From a checkpoint of a small transformer trained on Wikipedia.
Architecture: rotary positions, no biases in attention or MLP.
Each number is 500 + 40 x the weight over its row's rms, rounded and kept within 0 to 999. Layers, rows and columns count from 0. Numbers have three digits each. The size before them is the row's rms in percent of the matrix's.

# layer 4 MLP gate, 512x256, rms 0.0683, rows 125-188, columns 192-223
100:527507537540524548508416498518513516493534549505483540423482446490512472516428484485481559547520
106:492494556469503463539493543486533529576520534489504492476494507511483388531523460578433608523485
093:494411536504531431546553520414505494491479457522462565536579438493499536598485490533524516562535
103:473530509469554455554504515430553452538544531459443552496479515508510472599514470480448539509519
107:488494507464463558552553470475466535544519484472461512542482484441433453534524505509476514463555
101:474551463516550520492503512482524470507529524528504487498464530529511449494499531445505508503538
103:486534538476427431469459491524465480471547536468498528496506523509459440568455458452490480549513
099:489461513452517414520481454435564513444459453418517462505493524475549456544496475512542474467550
098:562503443506519469542526494494459492481542516474460511551477507500480461552552524467524556507449
100:487507448506573502576540572518488530517497504436464446497428500546534558493516568506505535482509
097:485531503568510522518600585501533539494457480501455459473518449471573519489407484464508408499493
102:489480524522544510491456519490497474528576516570508468501425440556530498472568479521502522570574
099:463512532512470503492444465520520448530476477494486508402500482503529484418491500484454553493509
093:478522528452465591556523545556543466520496462552480526521452504545528434538567464506473389418503
100:513543495518497450547467512486500583453543492540574502551499469436587500530560539494514446529507
105:438525531441502552475534458413470438459470421538488506480407571545420502516478564535475491480511
094:535501501509467510534520478469541463507535491527536533516497517491441489458490477563572456473485
098:516536541490473452483455504412498479540553483546529492513499477461442534471456506560515524453460
098:488474496459421536464406549494469512491496453450444468563533438539513499542437514479507497480509
105:572491490482489479538556559456469519514527505476512552526477490531516496483445454527460493448507
101:518473497501563548483540425505486517442483522460463522519497449486563486532564501504493531439494
095:479553463513526485525522480472525463436429460510527545504486544505441452575468519525511460582478
105:487468486530583555506544544475508481532534507595496472505469484438557492426479500556504526481492
101:512459470528525490467542487491425536524493504487497489496531487548540471517485455540424541415490
102:581473541504575432475548511413468578498532553452504507502568544531571527530536492467499536515506
098:490501550535370500536503485475484461501481474497391459551485438532530493519529501488507490423498
100:481490452509465471441458436448524470470503534439484466532519497504506422458558488562507513498531
098:426539464564445528551513432485488468501485457455542541435546477531502544457506551493456516477471
098:474519549459466533467497536507431552474495514500467521443472502529446481481508407547553546556475
104:532482538488458453529541526469460491501481504557550492465527480436463503554595584535526487540522
105:441511376480477425565494535487500533451476461553467486481414469505459497530520534436505455473540
102:498509530549497497494472501516501534519544536386513552557488546480466446472418458483435580540567
106:564428481543502548558453419433522468429543456479492512525445501465494496508507523483499431495580
106:520521485516482453560476556456534535500423503483487456464581495500492500477456557578450474503494
103:583523442506504409480498567465506482544518503488549491541517549535443477439498527505538508446503
103:460495509492450466512418515479492524492417498451575525491554531554495555498534535529487505411527
102:560491520545505468487458492533496474404500530523489507431527486501558439497559445479462429488563
097:468509515493583457469497614485496556529540489478474501486543574516472532570475521537524487431456
091:550476497526426521510509506502442431435496481561446427465516470517570520575481495518512545443475
094:522515518478541516438453472528460506392505523484516496421448536490524509531563477531467519496559
101:494459490510511526499454502509503534507522543518484586460494493529513492533456505557434514511497
093:518487585508483539523539557557497524531537562573483478517520536543487497559525458585502624542491
104:462496522544540462437473499486453505506493511471498508464513537507468476475539464492425555528474
094:480484507503558542475541492499495497520524623513513437447523543481534493491518441551499532472539
097:527526539441507499512465469509539515477530554494483545472410520494439505511395502449474558518534
097:531534545521546423528535509479511475508495524464425522453476535503519500638475460542467487468543
102:527465583514524457475433500409519509502470491439574512453547554521505464534456476478519529469493
102:525443539482501470447547485508513499494533487489424476517483554457497474501491485441553481464492
102:551443555533484480502568481548470480483611481456471546534466406485441504483450542479454471456509
100:497562464565505486410417449496526600501434528528517526416562502461481528551466490464519542528509
098:513485489472597522526507467510451451508562546480468497534466466499478501564579489525505468576516
096:492565524492527469494564491518509453515452484447481518485520550476477522452520499492518470506581
108:516531463550496469537467544502514562550467492421521480488464475514509522494579457466479521461513
105:524508556468432478468438488398434525533486506455486501493522580486474512455435532438524482471534
101:507481484499506506496431445515518501583499539509545477499537546517509484420484497490489491448487
099:529593541497536449451510431443522495468564461465493511444552470468479495465476579499493494491519
099:522478538515500486513518474476491487513546543494515539470489537500515489510586418471499534530445
104:464490490553529540537474448473529488542516505504510563541491555512508558495488547463454572541508
095:510506558452473428461488435491637502489453420457496544485531513475525528462478486528527468433441
097:509472563493493454588390460563474541455450492431561547534513489542561508538580545511475512500481
098:497441502516482496543415453488499498441504484477460458509511411487561493479436518420513467494519
090:530435521517494484519520436498510465486543496445528492562522510513576502532506478482498525450547
090:488464524582493517458508508459527508403467521498524504465552452425505443526469510434428433421448
098:472511466556557407503549478485496471516473575504465432521490426521511531445497526542508546557480
# layer 4 MLP up, 512x256, rms 0.07, rows 125-188, columns 192-223
099:520507576520522506527461514492512528535479526482460496512488519485492532507577530511460460512489
106:549455498539445531585434509533467558553493510487515528559585544471535475508458576427471492521498
095:489502478489494492502463512456570499519487519564508480516432526475471499508519454517503493535500
100:517543557496507449466499537508438490398493510475457576522509496495446492561550455500472448492511
097:505483510464422553515508519436479420441511455537474456515474473518507506535468579508565462437495
096:474438572477574513508539520522462493468481459476476510560515510548466501494493586545486498471483
101:527489447414521470554517424489470423527528585484542496504532511473501564493484581454454449454467
091:475544437556471563489574480511449547512547495452515479474487580515483499568427516486524412492544
097:520542509492506478479460468501500530471527496469509627489535608565506413450546479513437457471573
100:488600510517515505453472495430518502519474539479475559549520542439482493489490511492568497523494
102:542502413553555446452554484509465529524473467527461453499408497552482501564431464472542497440455
110:500517527508541489520571491513529500532536493511480502519498466405474472534512591463537531429512
095:474459463451515481483552512554478510562528536470544497555474485506561519492458469531589535441585
090:447427505424508578514468553476545528461559475599572502533490549549498503508562515557489403444541
096:564453518517492500508463480475483579565491425518542488467489564483508492463496481433517495459535
099:493521458516528509545454551507531458477447398454515484495488488467430491441515480559587485495516
092:502438519491497517537536556498506604528511425488463496495575529438536550460432465527489520493505
095:420456431547498530481508541450461446538527526529440494535412536525577508552543503466550489478521
100:515515547501536527504524519546542497552531521532465512506529507469483564447488488522473551496498
104:537501481528502550500546453494495494534486561478507545514457504508494525526502539481520532528466
099:460525447428490577538481508495439453486506417485448487553520532525477549482550591554491476460596
096:515439496372563500561584566513501509507489602474551547472516521508436459537447462532526521523548
106:503489550563431491517474507556479487468429493590494530479482466497488484596509535504369421549518
099:510452488534459454440564487459486498496456492458416484542491481494566460522520506522446526470492
105:533524561445502472428500545523477573465501520524459485519563480500493498430539518419474520439457
097:506480578489526437432463571555493464509464431504505522520485467502521422514429475487510428511457
096:503481506534502481482514473502539494491463431521530457482457516539489590495479573440502589471570
097:532540532508504490491478541619519505524486505536515466494423536551502477503546463542523474572502
091:452554515552410466430537506429488543475484464499521519450480457510517512591418483477474503463484
099:447483547516494520513501484421488588515524440505440449490533475497510502524492476545517447546507
104:482492495484510481481416522513468520535476531503573586531507476448449464567493476507484516477416
105:563460524567477479499470514489536495517525514507500407586445483432470460547394484441547474441532
104:572510458475526551518504528540580476562527499542493535487424541518559479542452540489489533544509
106:520450487488538457525445538487489528462507509582544467422486524465477457551460528521485463516454
106:549476431402499474536431538436500483563566500483428492510550511499492510449508506505451496476475
110:580488520426509487563509528481536577544470517519464516489502530481475514464484458481443487542447
106:385503529545527509422456403539451512539509490465510524445539444499421508492506445472557501492518
093:507548547499487457488550538585474508490406451454464559476558446510447470459531444521484547535510
086:427511434521546535485475490475478468481444498487509535438439545509537484504451629528504496465445
093:451448492450504469531488426486482435481537478431494495505518478476499486540422530508427466458543
102:519488468461505512521542514473512456519440576437495625476533487509495438519495569531482508540483
094:572478471493509478481490510509443505447579459533538473531481477498490448569493479485575601469515
103:489485445522543475428508482475518448473514378462489455487540518462465528564526487533510533425513
101:454486457458538499602423502499482526496558533491477529473490523507506502503489487566496498500487
096:628486462481460540556457490504503523532522552433467451416532522503495509489491566489460497603508
096:535475524471510429448508404572501424460463544491513520555455524491463472495490567453482443450467
103:482462480512499550486520429472574489516459512559461519473455465554533494545529496517467535427457
102:464464459540514525505495506512609476428475429482467583533451566471520463475524477511542399502525
099:560442544468506501438492496542435460537570502512487423490583483457486552515499528512481468463545
095:524484388485476492411417509449453462418556467496517475552503535488489498471471571518461445522526
097:494487461482546492443537479487493601578521556510607437563512526504553486472462468424467480513525
099:485522492480487461538443450488474541588508446587476495468456514528459440516527512488543530544498
110:540510555495521475470508520507450446475533527496584527415529455450483435507450473539517509560498
105:461487520480478483472430500491441446531583448488525498581509518539498535542416462467418454457450
100:546538538451482459517462533500467524423469531497453536425475478557526501466526476501488564527488
100:532445556439536543542499510499500526529470459491576543421503519549493502457492487480490632538536
100:523525499484461508471511516469547539564467529491599435587503491479520507498478478475563533485464
105:476496471440482509476448520433502501413463531504555395512494513450594484562457491478504458469491
091:525554512461481467461534501549454448571568493426530518461453521508544507486427473535520527490541
098:460594480479518522457458458468550545457503526435497450570558486545567462461516512526530539390461
097:473548554474490467501433523501514539445556484428571495475536489561505486473483518514541514456488
097:421552501542508474482582459466536526467535529491495468477554466607556560542526545518552521526513
095:497467510408532448477490522563471482527450521541619509542483451567516484520507437541582510518539
108:470465492441488534541481555467523478553541470494509486471457498549454462511511536477530458458597
# layer 4 MLP down (transposed), 512x256, rms 0.0663, rows 125-188, columns 192-223
101:471543493590503450445444461511510440466535425455564513550495473474470518477549519441565475474510
106:495495512510529558495521496432509465536528401516528505458490507509504468453515504503587514485539
098:541477564458545529547586472460456530527467503511501514477535467530438457527545506525494560458423
101:492508452499476522539471501480518553560489474514531470463425522501503476515503525567496550486503
102:547481502522515472485491518514513555518531544528503453562525461484522556470541486503493503493527
099:416545471495449466584440542483541490505500506557545418446525489479522489519522491466510528467452
103:523504479498507496521499514577561485503513437523493571529466536491478471495551420485444472555500
096:558488505494528491526461544469522492531497512509427483512565455494549544494488434518452526496549
099:557477565469517548540541569425461548547498491455490443494506584544465501555465435526495525562427
101:517475523518456453539538531479480568517507511510532497468447490558516456520535513467462550508521
103:556479515483534470476466495470532432488535545497459489497495512442508458489538484472535519539474
107:434519555472519526522521560501518539471515590567529497504510537495515541481506500494527554518469
099:422468519452499417547509464461493515509536461486478490473488490475457543530491519490504455484531
089:517507621514527543559472488430486473489517506447509554514560568535498501533489472451471538599537
097:505515494530556513533520551476518465423502530537503470461500476511490544559477490498545580540469
103:501510445518536490509585499503486480534472570615461515444444501504526467463538460490536511507442
093:450516495490513505492563438450582464471509504545487460592502536519435561544469507500534427478515
097:532495438495528495538426521469503474516490490450552488468533464428512573566495447466491566467516
097:504478448498487443496474496492595466503538474530482549572555466507443484540523508471513440465589
107:505537541519492524524516459512446492469485481539461475512480535430527458478467503515530522502495
099:626517520486490483524498551539455549514516591443531449476498494522545511557587516513482518591417
097:485573482473490603509452432484534493473503516474473537560405452399505452494489530449522454584532
106:511469457528528549498546450460464451520505569538619427487496514525537473562434458468537480526511
096:543452577465450517494522451461448451555547483472517502465484441533460553480555563479532485546584
105:452542480451460499499550551485555454523462512497512477486492499428509524551523531484504533473483
097:511540468529476565506479505568501535544549571582506502496493563518452554449457585503479538506462
098:483540469466454490492463582522511526541463511455497568495500445520534476546579463524487486484478
097:459519521469493559502520545473532546556479522514494507530456531534520455463473475533540559498529
097:586475495469533504528467513557516513573525510495447509513544506518502506497542533509421495548572
101:470564485540485517474466458557496448496431606464534531533493529516495468471439511484484516480487
106:487513513506462473489525428515495536462480479496583404407507488491482459463472506487517467495546
103:478429520460477479409504501461503536528546498508445478516535549600485572536503554478462530520457
105:452521497526585524467520522483490473435447500544484530479457422469463504518545422478444511476501
103:564540531440523484540552480487459524528541500432486457456547583482482513571436527474487562531537
104:475499471571509563504487422542419433507491481496488516444464532489559523520519492468507514477470
102:511512468474499516509481435524495523449449506560547488447550563527520536457548483549532487459571
096:541524505478567504493498509487515550467457591492421418552531486481618456454518520511520514463572
098:505556441485470556544516475545464472425538490445449532451603519466546529515527446534537470485561
090:524504539501471465480535521531476621523549521455548438548486531531437509546528424499541566514531
092:401437532534476542497484480477524513543480490492506450490484507497505508486466486498472478450524
101:577548447507566451499521462515515506590484519469508455521595528478514446550482526534467469451517
090:502518431442500511458465446525524459459507442486513443441511449490479540456445592461506441459536
096:592501534478487514502531471485492492500647538547511547434507556536546545512456575487484512489511
103:502570512482505513500493440512493441541437523558547531444479571379512404535508529502545494470502
099:496600577494473547469506448442508535384495480501365532555547512515509486440485540522560501518450
095:532499499544517480501504507480474465516525456531557493471555442456464480483517524510499549558595
104:437497560494501479505483506504482548498524410518589478482553499543418520511461506526562444466575
100:542532474462498539509516526552505544489477526550502521402459502524465449530559529461481492546443
098:474503529485486499469475435554516518541528532465516557420437468586486486489473483499478526517542
099:492501523431535558498475495451558483581476476494525465407507560435543522477449579484541446519503
092:556482421539451488481494542534514448520468442523505470443512453432527479555524463491469455532432
102:428495504526524521512524544517509454486457471480485475517472473491512504467428487485489511511530
104:492492506469465533485549524540554498484457524496517459404580489524419593471488514519494510475530
104:473475538498533504492475517475484557548522555478541470501568506474505539538500495432515560480408
102:476514495473542454459494520426523555548512396499531472503464495562505486487481562487521509497537
104:547528513491432521492533505516466490466509517475490485575501467478506520504515498514473410475583
102:496479545477559482506470459541528510506517466559427564487468532520497578476500475489471459473482
105:517520544469465515504476485518445605483551445507498488551501615468520532528542495465530532513544
094:514551549491509500470398534425530508496454459486529472496535484514448554498553537499447504476575
099:552438429461472523546472517499493570458562559535481509410475508508456508453566426502511478546567
098:493480506540538504473506440456547404479446469554493484520494520554575497502543514530510496508537
093:461573503507459573500471478475503439492464471437475503587506460434570472478513551455529416456541
087:527465469565472502504539526467479471514509509528468486526489468424472500525486531498469473494536
100:514504485520495486429518547520516540467520500501416508531513567525485481470500553509522520506557